{
  "qk_norm": false,
  "grad_clip": 2.0,
  "decay_fraction": 0.438,
  "batch_tokens": [65536, 131072, 262144],
  "seq_len": 512
}
Each number is 200 + 30 x the weight over its row's rms, rounded and kept within 0 to 999. Layers, rows and columns count from 0. The size before them is the row's rms in percent of the matrix's.

# layer 2 MLP up, 640x320, rms 0.0877, rows 207-243, columns 64-127
102,226,165,228,165,167,201,225,204,166,172,211,237,154,149,178,255,197,155,198,186,148,202,239,199,183,178,220,160,168,170,196,188,202,189,232,245,187,223,126,222,195,222,175,200,249,189,250,195,216,242,230,188,179,208,207,228,180,230,187,232,189,222,223,199
107,228,175,215,241,250,138,199,197,207,165,180,200,210,204,181,184,239,177,177,190,179,242,194,256,176,220,230,167,237,209,237,211,182,196,179,247,195,194,186,188,195,232,188,213,245,192,231,154,167,214,195,207,252,185,206,111,203,245,170,209,193,187,192,197
095,172,204,199,224,206,193,157,197,235,168,220,186,160,213,180,212,242,215,200,174,189,213,195,168,234,194,211,177,155,123,225,214,170,163,204,268,191,250,221,254,216,234,183,156,193,173,183,183,228,226,233,274,148,192,152,241,195,187,225,218,181,188,213,208
102,209,173,226,206,182,207,177,234,172,203,213,142,198,206,167,176,151,168,219,231,237,193,199,242,176,192,173,211,238,226,188,212,154,191,238,221,192,178,249,141,154,217,202,235,228,200,194,245,203,189,203,179,245,216,236,169,235,188,177,207,161,224,209,178
101,182,204,221,244,206,198,201,175,195,207,175,204,208,156,215,235,242,224,208,203,205,218,183,239,161,243,183,150,241,195,237,237,159,247,220,172,152,158,217,184,189,170,174,221,188,199,197,192,211,167,235,190,202,244,211,167,171,225,235,181,200,189,188,227
098,211,151,235,201,177,219,202,175,246,227,187,219,159,192,193,199,169,178,232,229,224,208,178,161,207,250,206,139,188,235,185,124,250,211,236,142,229,215,164,201,226,181,217,177,161,212,180,193,259,206,212,195,199,177,176,200,195,209,207,178,199,133,249,179
103,174,167,242,207,240,176,226,207,241,226,218,176,170,166,199,153,232,183,208,188,182,229,203,197,195,206,199,227,144,197,140,181,167,154,171,224,170,241,224,223,193,190,183,194,197,172,159,173,169,165,179,150,245,240,204,178,221,176,176,200,222,187,210,295
096,177,180,170,203,184,197,190,171,214,199,162,178,244,210,226,233,225,176,228,221,168,220,175,250,206,234,246,192,226,208,201,191,191,146,221,211,149,247,216,196,183,153,164,250,122,166,179,241,221,214,151,178,240,207,185,183,210,220,207,165,161,200,153,224
095,213,178,230,235,183,222,199,210,179,213,221,182,201,214,264,187,182,229,190,168,162,191,208,134,192,187,249,256,200,168,167,208,180,199,245,213,225,215,214,120,217,226,214,210,176,157,194,194,175,223,215,235,255,230,211,147,237,127,227,186,214,198,217,239
102,205,189,197,220,212,222,228,226,228,202,248,163,193,239,155,132,207,247,193,195,204,174,170,245,153,203,166,222,124,192,147,229,186,181,210,278,173,209,168,137,189,210,148,186,189,201,214,207,210,192,177,198,195,179,175,211,185,161,186,164,179,211,235,189
102,212,203,139,232,215,179,140,193,145,199,219,173,238,159,183,266,250,163,234,196,218,181,214,197,171,192,222,233,184,208,222,180,226,171,191,193,156,221,197,167,208,187,172,196,228,177,249,220,102,230,182,161,233,198,170,201,184,174,236,217,194,189,178,199
110,214,173,238,159,194,203,222,230,185,253,190,195,240,217,175,189,210,229,200,165,176,185,199,209,237,221,232,172,207,184,195,187,172,201,166,213,228,176,217,202,203,202,190,164,257,260,176,201,241,207,241,181,167,188,196,243,205,208,214,203,195,210,245,219
089,258,143,217,230,211,151,190,209,217,184,155,208,213,243,235,194,205,230,200,215,226,222,246,213,178,196,241,242,164,158,185,167,183,182,181,207,185,220,245,154,233,189,195,196,174,232,231,231,207,176,191,183,242,182,189,229,196,182,245,207,187,208,250,217
093,193,200,222,202,157,176,182,181,195,137,158,196,172,176,233,214,196,185,206,230,158,193,245,168,237,123,243,207,232,207,175,256,149,180,222,164,153,186,170,240,213,189,210,201,160,192,192,209,156,224,202,169,173,236,286,186,198,213,172,196,207,204,207,224
104,164,197,214,217,172,204,160,244,153,214,174,217,245,228,215,209,179,196,172,210,251,178,204,152,297,192,221,161,255,172,198,209,184,174,192,221,254,242,237,184,240,227,153,189,209,202,195,202,228,156,182,237,236,211,199,195,215,144,194,247,243,205,179,175
101,190,176,204,235,158,212,228,216,170,203,174,260,181,190,248,181,200,217,203,170,227,179,214,191,148,124,196,198,238,214,258,271,222,203,158,248,170,247,202,148,184,185,178,205,250,210,167,187,178,188,212,157,220,217,132,229,163,181,172,209,167,192,203,199
091,201,190,195,245,220,208,158,223,224,228,168,181,207,197,246,224,183,219,208,217,185,218,259,198,222,186,191,163,188,252,140,205,182,232,278,188,159,185,169,152,150,199,222,211,240,139,192,211,172,201,178,224,169,207,251,199,175,217,148,136,204,194,212,185
094,181,225,148,155,211,224,178,240,212,213,229,225,261,237,206,188,220,232,215,214,260,198,212,154,204,205,210,198,207,198,200,246,180,215,232,124,205,185,191,235,186,227,213,161,195,241,194,250,201,222,215,208,217,211,193,172,231,129,185,168,214,222,188,248
104,227,254,216,229,230,181,258,192,200,213,235,206,134,233,205,205,192,210,222,248,185,156,204,186,177,146,157,221,218,200,187,188,193,174,189,196,184,204,215,158,183,151,178,198,237,238,196,151,270,179,213,183,216,227,216,181,193,175,159,219,192,162,213,222
104,198,178,210,125,228,218,164,189,188,130,181,202,231,153,224,153,186,178,214,194,224,235,183,208,216,158,181,230,173,239,210,169,177,139,248,190,165,191,236,202,176,204,181,177,164,177,245,194,140,189,184,243,186,152,260,208,175,177,208,202,193,169,175,272
095,197,155,256,205,229,204,192,202,196,157,180,214,176,230,206,224,205,205,247,203,207,184,182,173,216,222,171,209,276,214,210,186,279,211,221,208,242,166,196,235,231,199,219,192,213,168,178,199,236,179,223,249,197,215,147,154,194,165,190,175,214,236,252,234
104,173,213,188,188,168,212,268,200,190,256,245,237,205,216,233,207,181,156,174,193,213,249,225,235,195,232,178,212,215,169,185,193,193,190,223,221,229,201,185,205,206,132,225,179,158,166,266,204,189,185,187,178,222,191,200,151,229,210,250,209,161,232,226,183
106,193,197,205,194,119,261,227,166,243,171,171,167,158,184,217,230,181,206,195,187,225,243,181,199,207,234,254,175,173,219,192,219,214,194,264,195,178,200,189,157,273,243,189,202,232,174,174,155,233,214,222,193,209,218,170,197,224,196,163,169,224,251,231,189
099,181,267,242,195,179,146,208,163,202,187,136,211,151,195,221,191,189,163,246,170,230,191,224,219,186,224,210,172,231,248,209,194,208,221,184,205,189,221,199,213,220,172,189,199,215,214,196,227,171,255,211,187,155,176,202,173,159,141,171,173,209,197,190,216
102,217,170,184,215,211,207,195,202,190,182,154,227,183,209,212,209,195,191,170,153,221,201,184,220,183,188,221,208,233,183,240,192,186,152,211,192,199,227,240,190,196,213,213,213,198,228,183,200,203,231,224,222,169,220,221,183,209,262,210,176,164,204,160,214
096,209,208,186,194,152,224,178,161,234,189,186,163,207,259,214,195,239,201,201,250,209,232,237,234,240,187,235,210,217,216,233,223,165,220,211,189,184,193,233,251,132,185,162,225,140,142,195,194,161,229,220,164,207,185,149,158,216,190,157,209,250,187,257,193
101,230,164,194,170,191,268,211,189,174,246,219,202,181,221,222,215,222,144,225,173,164,196,155,203,238,246,208,203,159,264,221,181,207,172,206,163,178,179,218,193,214,162,208,215,178,188,219,246,222,210,261,221,234,213,173,160,192,194,170,217,174,172,194,283
101,202,203,167,202,199,180,214,187,219,200,171,241,159,208,235,224,235,186,153,181,167,231,189,229,185,256,190,206,219,189,206,197,246,178,186,231,179,200,241,185,208,181,220,174,195,160,233,230,213,194,191,204,228,271,192,170,188,171,211,201,219,152,166,193
099,160,232,197,184,145,207,208,147,211,213,235,184,175,201,191,207,241,196,178,192,189,228,221,168,227,163,182,226,246,173,215,224,186,164,238,218,181,183,205,173,212,147,213,222,224,224,179,188,199,197,155,195,218,159,160,190,230,140,251,157,156,177,187,196
104,208,226,188,200,176,187,179,200,164,200,201,200,174,194,227,131,236,143,223,191,193,181,216,192,172,205,265,156,240,235,202,186,211,211,199,191,235,193,247,229,262,178,216,222,238,212,180,224,185,158,204,175,215,265,228,208,186,143,148,252,206,221,246,214
101,201,246,152,157,162,174,171,222,204,223,171,198,176,214,179,231,206,242,209,224,313,237,180,208,212,215,207,178,187,212,234,194,214,165,204,157,158,165,192,204,222,197,255,202,160,212,222,173,169,249,219,248,198,149,196,214,235,206,207,234,205,232,221,177
104,198,229,193,192,207,226,256,233,210,201,245,218,197,122,207,226,187,180,203,219,180,196,243,153,215,245,246,166,159,211,150,190,203,199,162,239,187,264,229,205,215,215,192,198,198,167,212,185,169,230,187,172,181,203,187,219,202,190,243,208,187,177,240,188
101,213,188,224,184,191,208,205,145,153,226,191,165,198,238,200,192,154,174,166,226,256,245,198,213,221,153,215,217,178,204,196,136,214,148,189,196,184,202,149,208,244,272,261,165,223,156,183,198,229,192,156,176,189,195,163,243,228,178,263,192,217,215,203,190
098,167,234,173,188,176,190,146,171,217,149,223,235,231,186,225,227,229,200,190,211,240,190,213,218,259,201,201,158,189,214,185,144,210,141,224,174,235,225,219,229,226,186,221,193,207,236,157,188,177,184,208,253,176,164,159,219,202,235,249,253,162,173,203,177
101,220,194,182,224,195,198,172,252,212,228,213,202,162,202,246,200,153,216,231,205,233,193,204,219,209,191,195,218,259,272,169,141,230,171,196,257,217,198,211,238,278,181,213,223,236,203,173,199,170,177,166,229,238,201,201,178,262,193,218,193,234,198,203,233
098,223,221,192,236,200,188,187,214,220,183,243,160,186,206,160,227,269,221,268,168,224,195,267,197,245,187,169,213,237,187,229,141,249,164,195,185,195,149,234,195,217,180,160,162,229,184,160,176,233,210,160,233,218,233,152,201,190,176,184,124,176,230,188,224
110,178,149,179,237,198,201,275,196,237,181,226,204,181,223,147,244,181,215,147,179,226,175,210,175,201,170,199,241,160,145,247,225,157,231,205,258,180,194,197,177,251,172,200,283,198,162,211,234,163,190,158,177,194,192,182,203,160,199,222,219,211,139,167,135
# layer 2 MLP down (transposed), 640x320, rms 0.081, rows 207-242, columns 64-127
109,219,178,256,237,153,240,266,201,185,223,204,199,180,178,165,216,211,192,161,186,169,214,238,232,165,207,205,152,184,185,210,206,237,206,187,241,193,231,124,172,254,202,224,236,222,171,254,203,196,237,203,184,202,242,219,212,197,189,215,204,206,187,221,216
106,194,215,161,228,192,164,145,207,190,165,214,166,150,180,163,244,217,229,200,190,202,223,229,255,226,228,225,188,209,176,165,181,181,184,168,196,217,124,212,215,174,234,194,245,249,220,236,121,155,201,193,211,218,174,157,150,176,228,199,172,195,186,216,190
103,188,163,140,215,184,220,194,232,257,172,180,217,150,216,199,207,223,247,181,207,201,203,233,223,256,160,212,210,200,222,234,214,158,128,187,275,155,228,193,199,220,172,192,159,209,189,239,152,181,185,194,265,153,234,249,236,193,209,206,216,175,217,224,232
105,134,200,190,205,138,195,166,236,166,205,180,173,186,207,147,174,120,186,230,199,237,212,228,219,140,231,182,194,240,222,210,253,192,224,215,273,160,164,249,143,143,204,208,263,205,184,225,235,202,221,199,158,160,223,253,206,219,188,204,177,208,228,223,231
100,217,183,211,232,203,165,174,183,200,209,185,223,174,222,199,256,199,235,187,138,221,241,167,232,208,262,221,158,207,265,159,202,211,246,170,198,171,248,150,222,208,187,238,163,232,229,169,259,236,200,226,175,235,208,243,191,173,191,185,202,166,171,188,190
099,260,195,226,200,183,222,212,190,250,201,198,150,129,201,187,174,196,156,227,243,199,210,197,171,193,205,226,165,200,227,231,159,225,195,219,159,203,201,196,225,190,156,220,149,165,235,170,229,253,189,213,195,196,187,140,136,212,199,198,217,203,161,183,180
100,112,177,247,232,207,166,211,180,261,223,233,188,237,232,176,158,196,179,192,210,203,217,140,196,201,183,157,224,124,148,171,201,177,213,211,223,181,255,213,197,196,199,222,201,196,186,151,141,211,201,180,152,208,223,227,224,167,252,220,210,189,207,194,264
095,121,165,193,186,209,199,204,176,176,192,219,193,237,226,262,196,199,251,243,210,184,229,245,226,180,205,219,162,195,263,225,199,187,176,250,187,185,250,222,212,230,180,162,228,231,130,180,208,197,148,232,202,186,188,197,182,233,161,205,207,160,198,179,221
096,237,238,208,181,195,208,183,235,220,242,234,153,196,260,220,192,190,183,176,183,195,149,212,193,186,209,170,175,172,171,196,256,203,201,251,197,240,210,203,153,210,204,209,202,168,252,268,187,172,208,222,198,206,159,208,197,198,152,212,198,217,232,139,180
098,203,135,137,223,229,203,160,189,168,196,226,229,209,202,168,158,232,269,265,166,220,172,183,222,210,157,156,171,187,221,146,236,255,220,195,195,182,234,185,213,183,224,189,194,193,198,197,178,215,187,163,208,225,150,166,166,206,187,259,129,191,156,238,183
109,203,218,185,247,207,182,163,172,164,195,243,209,185,130,209,239,248,150,210,241,165,216,222,195,134,199,169,237,190,220,212,171,234,182,206,183,212,233,139,155,233,199,179,157,221,192,252,220,108,234,234,153,210,183,170,171,203,199,204,244,170,213,171,198
111,207,159,193,158,203,224,234,233,165,237,174,164,190,164,174,177,212,241,185,180,190,202,213,151,191,162,181,208,234,158,224,210,189,215,163,234,212,185,191,185,226,223,263,155,236,230,205,182,230,172,207,204,186,193,240,252,229,259,166,176,187,205,248,253
087,242,165,221,260,215,167,227,210,169,187,153,227,199,240,199,158,249,238,211,222,218,200,168,221,206,212,170,153,193,226,227,173,193,203,176,190,247,221,202,200,277,189,189,167,185,219,187,175,206,203,227,223,259,154,219,211,216,156,235,216,199,183,262,221
105,164,201,234,158,170,180,205,215,231,190,215,241,176,169,171,193,189,188,194,204,162,157,159,224,204,192,227,199,195,201,242,248,224,223,215,161,203,167,252,210,247,227,218,191,207,186,214,171,224,190,169,235,194,227,206,208,210,192,229,172,234,216,199,230
098,153,205,206,210,179,225,135,259,139,199,194,190,224,193,174,193,175,157,197,198,191,177,167,151,241,194,204,196,219,188,222,201,171,234,173,216,209,240,265,205,229,188,165,168,235,151,168,178,194,176,284,239,234,222,200,187,124,205,159,222,223,197,154,216
097,217,196,171,213,153,174,196,188,130,178,184,196,192,220,225,242,236,183,204,192,183,199,229,180,223,144,150,189,241,231,232,195,169,196,186,194,227,216,206,173,183,198,223,211,206,231,236,228,137,195,181,207,194,212,155,263,170,227,222,206,154,182,221,193
096,220,209,127,267,234,186,206,177,186,242,180,190,247,188,167,199,205,166,152,176,208,174,181,162,139,190,225,192,205,206,195,209,176,231,263,176,223,181,176,209,167,186,282,243,231,174,188,227,170,186,197,216,239,134,211,212,200,190,181,164,193,198,188,210
106,217,264,195,219,230,223,187,224,188,205,216,193,220,217,238,185,190,216,208,244,217,213,212,169,207,268,218,247,226,187,180,207,139,177,196,221,212,182,185,254,210,222,210,185,176,173,184,217,224,189,254,234,248,147,172,198,217,135,197,185,185,248,182,216
098,227,204,209,196,241,200,172,199,179,198,249,149,157,215,212,186,218,179,154,182,215,184,218,151,243,201,204,203,180,231,162,226,202,208,221,197,222,192,187,212,221,154,179,200,266,213,208,175,218,181,176,202,166,215,178,173,167,200,282,242,195,179,170,210
102,190,186,167,163,284,260,197,195,229,195,142,148,247,257,210,167,169,172,204,239,227,189,163,226,164,132,243,192,193,206,201,197,201,216,234,175,186,181,222,183,189,162,185,189,194,183,177,217,204,200,236,243,144,134,195,192,211,183,194,202,166,183,119,244
096,205,209,278,197,214,213,193,170,220,170,182,271,157,238,226,265,191,190,234,184,230,205,213,193,192,188,184,197,241,179,168,246,251,157,246,180,188,153,210,209,214,190,223,193,215,145,278,190,189,185,195,229,160,201,176,168,128,208,187,185,199,190,255,247
097,226,243,193,220,189,200,220,211,196,219,235,217,209,232,208,217,183,162,185,185,171,211,205,198,196,213,130,179,203,179,158,218,191,209,219,218,249,197,217,191,183,144,239,226,172,205,248,171,200,181,218,229,213,204,171,134,200,192,221,210,192,170,202,178
108,174,200,191,191,143,226,180,179,212,214,208,140,181,183,159,211,175,195,216,226,182,193,173,217,206,245,221,180,170,210,205,174,208,204,252,252,188,211,236,184,200,220,253,193,285,195,245,191,174,209,275,213,249,230,156,197,201,227,194,180,212,182,240,233
107,133,262,203,189,220,158,174,172,188,190,227,199,174,241,181,167,171,190,238,143,230,205,214,165,231,207,216,179,208,249,192,184,218,195,171,219,165,181,202,241,235,186,219,189,192,193,181,233,201,256,204,168,193,175,255,237,137,179,163,169,185,154,231,189
106,181,213,178,183,217,199,213,174,171,217,163,224,196,217,155,240,157,213,183,192,233,181,215,143,178,187,224,223,183,192,216,247,231,137,171,220,184,190,196,232,184,233,198,188,208,253,132,258,166,215,264,224,179,260,224,166,170,222,217,202,217,210,158,232
088,183,191,155,232,217,217,198,227,213,208,192,193,205,221,224,225,230,201,237,211,145,214,211,187,229,166,169,161,250,247,196,169,177,168,164,197,218,239,195,253,162,199,189,190,208,243,245,217,197,250,206,226,153,161,119,225,155,180,202,221,179,184,257,227
095,211,215,129,172,206,230,181,160,158,252,235,202,226,191,202,102,191,166,197,252,209,177,190,216,240,209,209,268,213,251,162,203,232,163,196,210,174,204,239,193,231,220,192,180,201,230,211,243,193,218,192,227,238,173,277,151,182,181,169,175,180,174,191,209
097,243,236,191,202,246,140,164,224,190,173,214,208,171,227,213,213,215,191,161,174,172,238,157,235,200,228,206,222,229,179,212,183,224,197,199,251,196,226,212,182,206,216,174,185,220,154,212,177,230,224,215,231,232,261,239,182,162,181,179,215,193,184,155,203
101,157,209,185,181,147,182,178,234,235,219,250,210,190,191,187,200,202,197,186,168,167,203,224,192,200,210,146,164,233,192,214,193,219,199,221,258,229,154,194,214,185,155,176,236,180,248,169,204,185,167,181,235,179,166,172,194,164,149,256,229,189,139,200,184
087,186,195,192,239,185,230,218,187,218,219,188,191,170,156,192,234,177,205,247,175,202,196,236,245,212,145,175,156,226,215,184,100,165,220,246,198,254,228,207,166,193,182,178,229,243,208,219,188,184,191,173,202,170,197,200,253,205,162,179,206,162,161,186,228
094,174,236,185,147,160,176,182,181,206,187,164,228,169,203,152,246,228,181,183,195,260,250,205,246,203,201,235,228,182,195,261,138,228,123,189,188,215,186,179,227,269,224,178,211,186,219,216,208,166,222,216,192,204,124,179,194,223,205,190,261,264,214,194,217
106,163,226,182,221,249,188,201,183,220,124,212,264,236,156,171,219,192,162,176,198,216,218,206,209,182,219,256,232,174,192,183,199,182,207,199,202,184,244,187,234,214,268,130,206,158,207,208,216,221,208,159,160,201,170,196,191,223,154,230,231,208,193,217,195
100,198,189,241,214,202,194,241,159,163,180,217,164,173,291,228,231,193,185,198,198,241,236,144,196,179,189,181,171,182,251,210,207,214,166,197,213,219,185,212,155,196,172,260,213,217,171,213,182,204,202,126,194,223,146,201,230,234,223,263,177,209,224,162,204
100,200,203,157,178,198,214,183,202,146,128,206,181,238,206,215,202,177,216,201,215,233,162,227,227,224,196,190,141,207,226,213,143,221,114,200,188,216,218,226,180,235,183,155,236,202,192,121,214,206,154,220,203,173,288,185,205,210,206,225,326,166,145,154,180
103,209,245,152,211,208,234,222,243,218,188,174,186,166,217,205,207,204,193,190,217,205,162,220,210,188,171,197,159,257,274,206,168,217,187,178,141,209,176,191,251,216,180,229,192,202,200,200,181,175,191,184,246,208,179,153,207,170,191,143,176,215,183,196,194
103,172,220,214,180,186,244,223,211,230,160,191,140,204,209,153,214,234,239,220,187,226,241,204,193,222,196,212,242,237,195,224,152,223,168,168,221,218,182,262,228,223,189,164,195,215,193,127,217,225,191,158,211,166,213,190,216,235,245,197,174,190,160,202,267
# layer 2 MLP gate, 640x320, rms 0.0942, rows 208-243, columns 64-127
106,181,229,221,209,222,148,172,196,214,171,203,224,246,268,220,199,218,160,198,220,240,172,225,257,184,174,213,160,226,212,233,193,178,135,266,217,188,167,180,192,201,194,194,184,171,166,180,209,222,213,217,255,195,182,272,177,274,270,224,205,222,189,255,235
100,171,216,216,230,185,209,184,187,218,212,211,218,260,211,194,195,217,188,247,186,195,205,193,194,183,182,128,219,165,180,188,224,227,261,219,166,156,203,237,237,166,216,272,238,234,202,186,226,190,162,229,213,216,238,220,205,212,238,202,157,158,165,223,207
107,224,263,154,215,239,215,226,235,211,210,191,211,225,192,252,228,229,219,173,185,175,227,205,211,189,223,187,217,155,182,157,216,189,163,193,168,215,224,228,234,196,173,233,178,155,233,179,248,205,273,203,246,177,203,179,180,204,215,145,215,125,197,225,227
100,227,206,204,200,220,157,197,218,191,203,245,175,164,194,224,273,258,215,155,203,208,203,160,158,249,198,239,252,178,169,235,188,207,209,201,160,205,249,171,164,198,231,230,207,235,204,242,223,215,221,192,159,205,221,182,215,238,180,203,244,194,173,206,223
106,166,208,186,217,168,159,202,179,172,217,211,221,173,233,183,211,208,180,175,232,170,207,163,211,203,172,187,184,188,239,224,223,195,310,232,191,209,157,244,151,179,178,102,133,232,249,168,175,251,211,220,154,211,231,227,205,209,236,146,129,187,176,204,191
100,184,208,191,208,172,195,204,163,256,225,235,190,187,213,148,162,190,178,205,177,225,206,183,233,203,168,207,196,189,230,191,189,178,145,196,178,226,208,203,186,181,202,158,167,220,227,118,177,184,190,140,115,231,228,208,197,209,162,190,200,216,218,209,213
101,175,212,217,185,214,202,166,209,200,192,209,197,173,157,219,140,143,216,190,193,286,189,231,173,166,192,235,202,240,193,186,214,225,182,223,219,172,242,194,206,272,148,220,225,202,226,193,180,216,135,198,263,158,182,177,187,219,235,183,229,206,139,238,172
097,175,186,215,231,165,221,173,219,204,217,177,200,180,169,213,195,210,163,175,198,220,224,153,162,233,231,217,221,186,205,158,189,172,146,240,212,199,227,192,217,204,203,197,189,193,141,227,217,172,189,239,262,288,237,228,164,221,201,228,266,180,220,230,248
103,202,176,216,156,211,230,156,199,231,203,234,181,268,238,193,146,192,218,201,184,224,186,221,202,176,190,175,226,135,205,158,227,212,255,181,205,126,197,183,149,190,197,157,191,218,226,171,190,202,173,206,230,196,204,191,231,211,193,211,159,177,198,182,181
106,202,233,167,174,211,208,218,206,220,200,173,228,240,230,188,229,242,174,193,224,229,205,175,177,218,205,137,161,163,162,158,208,195,195,197,163,209,181,234,196,176,207,198,234,165,147,216,272,216,185,219,180,231,146,224,265,245,201,152,155,250,197,258,193
107,240,227,103,162,226,187,157,210,211,206,215,208,222,212,207,208,230,180,180,190,200,171,212,212,146,186,167,235,180,213,154,133,225,232,194,173,176,266,203,177,194,181,218,184,197,187,259,249,210,197,213,186,240,247,164,198,287,217,219,259,214,191,186,153
090,170,199,232,200,208,180,149,197,233,162,201,170,179,246,229,217,199,212,194,259,160,200,226,185,158,247,208,179,170,185,145,175,209,217,187,159,179,219,222,192,185,224,174,148,255,224,209,203,147,224,244,166,231,183,167,225,192,189,181,185,194,206,207,193
093,218,230,228,228,168,180,114,240,192,185,210,166,179,180,184,219,218,154,240,205,151,193,196,201,232,183,252,225,224,210,181,197,163,205,198,227,208,194,199,252,238,236,266,176,175,174,196,179,176,249,252,164,205,247,279,167,190,227,164,251,211,187,198,198
098,192,212,157,201,226,230,224,144,239,218,206,208,198,189,204,228,225,234,178,169,208,185,181,255,224,143,177,226,216,236,223,279,151,199,166,193,173,208,185,173,198,206,187,205,195,185,218,112,186,161,185,223,195,159,231,172,244,267,150,171,217,182,206,206
098,198,183,214,225,200,170,207,189,203,246,226,170,157,158,201,191,235,223,239,186,278,154,311,234,180,184,216,255,208,171,215,189,233,225,194,177,201,179,223,226,179,214,146,194,202,207,217,248,244,264,214,205,201,212,183,205,184,195,217,218,231,217,177,237
097,199,235,178,233,203,209,145,180,156,195,190,204,264,166,200,210,179,249,163,167,220,162,221,170,156,160,225,215,187,229,183,195,157,308,177,183,210,174,223,208,184,237,254,220,235,194,222,193,178,206,173,206,162,154,198,173,201,204,173,165,217,202,172,186
100,217,231,174,156,249,182,227,256,203,200,203,169,171,225,223,192,209,193,196,240,219,133,134,212,171,224,198,181,182,248,146,206,192,215,202,171,216,225,197,187,195,178,191,160,179,196,160,228,212,165,202,233,250,228,250,159,260,193,162,249,202,212,160,207
096,190,118,150,227,183,199,197,213,240,201,155,227,267,184,181,255,155,221,204,205,199,238,177,209,192,192,205,187,192,201,191,197,243,187,233,205,177,210,184,180,168,235,232,231,140,196,193,223,180,224,157,230,219,202,215,223,233,191,186,203,210,213,224,147
100,208,217,185,199,143,168,155,189,191,174,229,202,172,197,203,209,237,192,205,201,184,235,198,191,248,196,181,165,226,216,229,168,160,168,142,247,178,152,207,198,287,164,187,211,207,209,182,173,214,189,189,207,186,193,249,207,170,187,169,156,201,226,152,167
094,213,165,219,221,202,183,196,174,203,183,165,200,210,150,198,228,213,219,208,191,224,179,232,218,207,210,171,168,213,171,222,149,234,211,202,246,231,206,199,222,212,199,267,199,157,186,181,190,193,222,205,177,178,263,156,206,253,171,177,124,245,196,215,216
101,225,236,156,179,226,224,251,169,210,188,208,207,180,239,206,202,148,187,186,233,186,272,221,199,194,168,203,212,175,140,171,190,205,199,172,210,175,213,199,209,215,215,243,134,181,220,229,245,139,242,180,196,177,190,235,173,259,262,226,247,202,190,171,206
102,169,183,246,194,178,176,192,205,202,206,166,196,254,183,216,223,218,199,225,202,211,188,203,204,221,262,210,231,242,217,172,221,152,141,169,173,234,254,158,231,185,182,162,221,171,215,170,221,256,269,183,175,181,195,206,152,162,202,243,201,249,234,165,193
099,220,172,178,179,140,218,181,178,235,188,143,176,190,227,246,192,222,205,180,196,180,170,257,203,199,212,191,194,236,193,187,269,239,197,188,212,203,215,176,201,171,237,213,190,198,214,169,206,162,186,194,210,245,255,181,251,165,172,185,214,163,213,177,189
105,198,214,248,159,203,202,234,196,237,188,235,186,182,271,201,220,256,189,208,211,207,242,233,187,149,169,222,230,195,222,205,188,221,223,169,221,241,160,209,214,185,175,228,206,237,187,196,210,200,204,164,170,195,164,168,188,205,142,209,214,210,198,226,204
093,179,225,191,219,169,255,184,168,244,205,182,209,206,206,215,187,195,204,233,228,152,260,211,188,234,190,183,169,210,247,211,160,182,238,195,175,237,168,199,212,202,211,187,239,154,164,219,206,191,259,208,152,172,173,165,164,220,192,128,207,243,190,202,209
093,213,139,155,168,200,233,166,164,156,248,205,233,223,223,203,204,216,202,210,198,163,169,159,194,259,196,208,232,181,196,191,243,218,157,169,219,171,169,217,152,212,211,227,152,236,185,233,256,235,223,208,177,234,169,253,173,197,199,149,194,185,183,199,225
104,230,194,206,211,171,200,163,213,251,235,196,203,218,212,218,183,235,236,236,236,206,215,231,218,174,165,163,186,202,221,201,193,201,177,207,200,198,199,180,184,161,202,168,167,228,233,158,213,202,230,216,134,148,187,170,155,259,207,170,179,212,194,194,223
108,239,228,191,228,203,274,216,221,192,155,217,198,203,148,181,161,206,156,177,211,201,213,204,185,116,177,147,217,192,204,211,238,160,255,201,202,183,183,219,237,208,235,227,186,194,168,143,236,207,223,265,160,252,272,213,219,149,219,204,210,258,156,251,236
094,203,168,202,207,184,169,220,241,203,187,200,160,195,214,213,169,241,144,203,169,205,239,210,183,227,219,244,185,257,234,202,193,220,184,185,212,190,182,190,233,259,152,251,184,246,205,181,268,157,193,193,231,214,236,211,204,201,176,169,233,221,223,244,183
102,170,205,236,225,195,212,194,171,182,152,228,200,191,155,251,115,225,193,189,177,166,174,230,170,204,198,221,236,226,136,204,205,181,256,226,194,278,233,193,175,143,206,160,216,236,141,194,215,200,156,202,212,223,245,197,191,200,201,205,164,193,220,209,221
106,197,154,229,247,252,217,181,204,198,211,160,166,282,240,182,197,222,214,130,223,236,276,167,236,210,223,233,213,210,195,145,211,194,196,214,191,160,234,262,178,188,222,146,155,188,196,168,221,265,191,184,201,195,188,188,183,163,191,214,237,192,174,132,170
097,235,152,247,136,214,191,152,171,185,250,232,168,180,198,137,194,178,232,214,225,137,159,218,196,217,174,173,217,192,236,191,195,204,224,156,248,167,201,162,180,173,214,193,176,190,187,232,203,209,207,233,182,158,202,202,224,212,190,203,183,237,179,198,251
102,229,187,189,212,207,187,257,202,196,187,179,201,212,232,221,201,154,215,226,216,175,205,149,182,182,226,187,248,229,227,170,242,203,287,175,211,171,188,217,182,205,196,226,214,192,186,192,208,199,208,239,199,187,187,246,182,157,170,191,165,232,222,199,205
109,216,203,187,180,162,200,182,185,245,158,180,189,237,177,193,179,144,221,242,211,123,194,126,222,220,149,175,249,237,253,144,160,157,226,206,186,279,192,171,167,238,227,200,218,232,133,211,189,242,182,240,160,227,192,212,222,229,211,168,177,181,212,168,222
097,174,176,176,228,181,222,226,161,161,234,151,253,229,197,221,189,165,195,225,229,191,174,218,190,199,171,181,203,197,230,200,240,222,187,232,221,136,193,195,164,187,226,217,219,157,285,262,180,173,182,207,188,156,246,217,214,204,230,169,220,195,233,199,126
107,219,209,173,203,220,228,179,224,180,159,198,253,169,183,200,145,260,226,173,230,220,202,199,242,198,237,170,208,199,191,200,213,163,210,210,226,218,215,267,189,152,189,165,175,195,140,196,194,229,199,187,214,261,239,142,146,272,262,244,278,128,251,218,193